{
  "n_head": 2,
  "norm": "rmsnorm",
  "norm_place": "pre",
  "attn_scale": 0.125,
  "parallel_block": false,
  "init_std_up": 0.029,
  "init_std_down": 0.0,
  "optimizer": "soap_variant",
  "lr": 0.00424,
  "beta2": 0.95,
  "schedule": "wsd",
  "batch_tokens": [32768, 65536, 98304],
  "seq_len": 512,
  "train_tokens": 361600000,
  "dataset": "wikipedia_en"
}
Each number is 500 + 25 x the weight over its row's rms, rounded and kept within 0 to 999. Layers, rows and columns count from 0. Numbers have three digits each. The size before them is the row's rms in percent of the matrix's.

# layer 10 MLP up, 640x160, rms 0.22, rows 607-639, columns 80-159
092:491485452479488559535512510489509471473509499538508489484518497445527513508504487462483543522514491481513523496568492508479514476492467478490509540485538514528552527509485461502527513515511451467503513525476480478524483465476530525570499529
093:466532474474474469522526493484465488520515467484489526528525502502503495516500526487520472508438452492516481476494518506487502534474499517449537506516505481512501510506542517484521508508470506497483463475497487459530544474508481501479501495
098:476562491529451543461480501497500510455474462512506518528499454515487516534486513491537493488531518464513506503499468549520506490494473469565484532464516522476467490489468470507533523529491500522534513472530493515527499502487485494526483449
094:493489458467532498523507488519471491513507488471508502493482468502486526508479493482508503494510504477475535479514546506510511490490500459501500499508500534468498495491488488507530476522469500480472499486523471526498536524491499532466467464
108:505481531478497490503536496546464509503457455516530483443464532478519513533521521534544495471512491472507537451516480511505532500516501521514494439475450524504468490455525505518529511507465511501500511476471542496516485487472482475473530503
095:476508499516514492451549545470466475500523549482509455491520515520479520525483470489506489512537539535517510489483433467535527512505493490488495505516480484518520493488511427509493479537483491522494484471520521525516484488469491495507505482
116:488478485463511481502497514517476453461506521543540538466540518521524514517495470472560518449482512520494481510522480492464518482526487505531481487498495506477516479513521461530481480472530522463482448504495501526486497516538512543467509487
077:554508494491517486512536503489530532541515501478564541508507522506501558479479546473513469485534527535478472528553486496510465472456517498489495475501527481521498491487516507533504511494488524480480499489518494451470442515488481476459514529
084:472456471486531491507477519521508500492489502497551494446439520468461525480471503480509487497497522470535471495492526437545539542511490505501535516519512518548473504537458495498498499493533480531462521537492530483500540503478517495512523502
100:555489478505496494476529499480494507488510528505503516494465479503506493500534511499475496468485478489516480476485508483462516494548495528532512469435504494459517514489485498461490496460495530550498486498440492518478519483508504584507512488
094:516493491484482492473472451522454512482516471461514494497504481472472475527494522505481539503516469502506481487547509501552488502513539490533521461479485525516511505452535504467538525507471501468470501495536484513486498524568513508561513472
105:484506480492476491505487512475498496526524452529504522524506476481490501536516536530502516513489475473481528468487521567450461521467500520502484536478473501457466501476510465452556487550487500514523548505471496496501527491476470525462490479
078:505465496517540479475481499483444494491524546486508491453489494489502567510499477530447500514515475509508496496510500492522488505492489494440451526511509521519487488493530506516490530495528483509458519505504469506514503508556460470511532503
101:464469514444459525529478514497508493486479503507500490496504531432466507535484491494506470545560473532494474515503505522509479508512500449476509491506523453485529466472521524476466539484512484471455545529495492480509501512536490506544450466
095:545486523484472535466471471511482484506491498539480550464566486457533546514483480503507490506505506529506502491508466501520497520493500518527496493469457483521512531491492517537483499538502477460486486554461521522515529501520541509474491482
109:478478484502526488495521486442536489494517498520444510466492499490463453471481489526535520539495489517499500476492499475464502524494506537558487494486577475492504484473515519489525483513490498448500499497488548470485514521539480468511495536
111:471511535511497497488529479501509494502452491490477490494527548479483524533512489577495495462529521468538485444521460503522542462510481490494518519529454521498480510543452524499486524484518513491503507507469533416492502536466497464461505486
092:510498509520449528510533477462514501511513465521547530549531476490444501475513496437505518522525544537483502538485507477513499512508513474528477477505468484498474486497494530537516479509533500470538505454441510491497512535532462533522498470
099:526493485536488496541497508480503520465498496498485504504512491499485526485508505506505506492483510522460535521504502498521536507494495494469492502544537507492451536538517540546470491553478468544471514483515501467481542490518513517510562435
086:487523508480470522522509516455500507500498496498501477524516460475458517515475440535467510463538530544473509541486488473555499477503475510484492522493515532526525470534470516517528473482508496488514513511480464509545500490533471524515474458
108:533497507522553504503500491496476463452503504499463505503527537494519479553527513516485470453524511513508444531505471536553475496512509531516507560526511534506468496515508491483524468519507500542523518495531520491527536495529521514536522474
097:459469520504528511537541506446473472462481508500459486465510492458477480526492516524512483506520512483494454507528500463518470500512515534499451519505488503479492485540516506531512499497470467492493476528468473479560487484546506511518476475
099:546491471548479484470520511488459479477501538482517533514493524536522430489502508526505485521529468490494505535485515519452493526464436515497508521493507509479507520518507532518558506507509505540518482503477491476496500477533449475507500436
096:523537510495494477446512483489515501467502506534523508545457462471487478453512513538529509533498524472506508465497498476518477471490515521562478506489478458491488503523539467479518509489488516485494528470469487497490529552545473487502495478
093:487507514476509465475508560526495550485485510467481460493497503512494492511463476509477520555488447469490482484458549475485480533471520508488508524466480478514478515507462488497503535461494518485473460459489477515496467537487529530508511514
151:508506548544526538511533478501516506535485504501504526438499494452459504510517468486474474519505517485556549514504475492540486495503558527501519525498461500510524491496477485488519521524506449488507493545472520510558478481482504478533527530
095:504509551504471478483490516475455532503512457511507484509500489513485496518442484497472495534482482488518535537504466450524536476498484496461505482476503500496510455530546521511534478498455502531449511440497467430509505517522541519485519486
090:508505490447514478491443512492501508496449474523505463484487482471518491502486511442531511535519538458466510520491512488507524453488486497492457532521504515562471471501529495511534497518492442546530501479495515480502556501497495470516536478
106:511482520489489507473509517491480518492498474503532489504517519510484450494529527508537487482448519490480574484500482501522508481478488474532478490506491452541533462539535460496499528555536515486499512512523439498479530508533505483445528474
109:504528543543485515479503487497504479498450486461522470504514501486435472492524497490510495511480477507491507555488514489501542498510480504499491511456495508488531531493497528510462502540494473524469489445505492494518483501495527480503496474
106:486518524514509492511474461505485509481550488522509527445489567496486503455482512496494564502473496509469518515484509527525492494514554533491524488481457444492492459480460486498496471514530527497488527490504477546501485481511535521461461452
096:509568515466498514498524477494555494484522533499471494500501487547509499488479514525538530474540520515472503485472500498507488484516511530478479483511525525517528494554526504532464510470502460489515491479499520445490507468521507526522518535
094:510521506473515533455507564487505490500512478519523542542498485481488501517521526494502497518458505516550507513515479486538488482518508539515513534480516461477479503491494511455528457472529513544518483518528494547529486483523478477527544441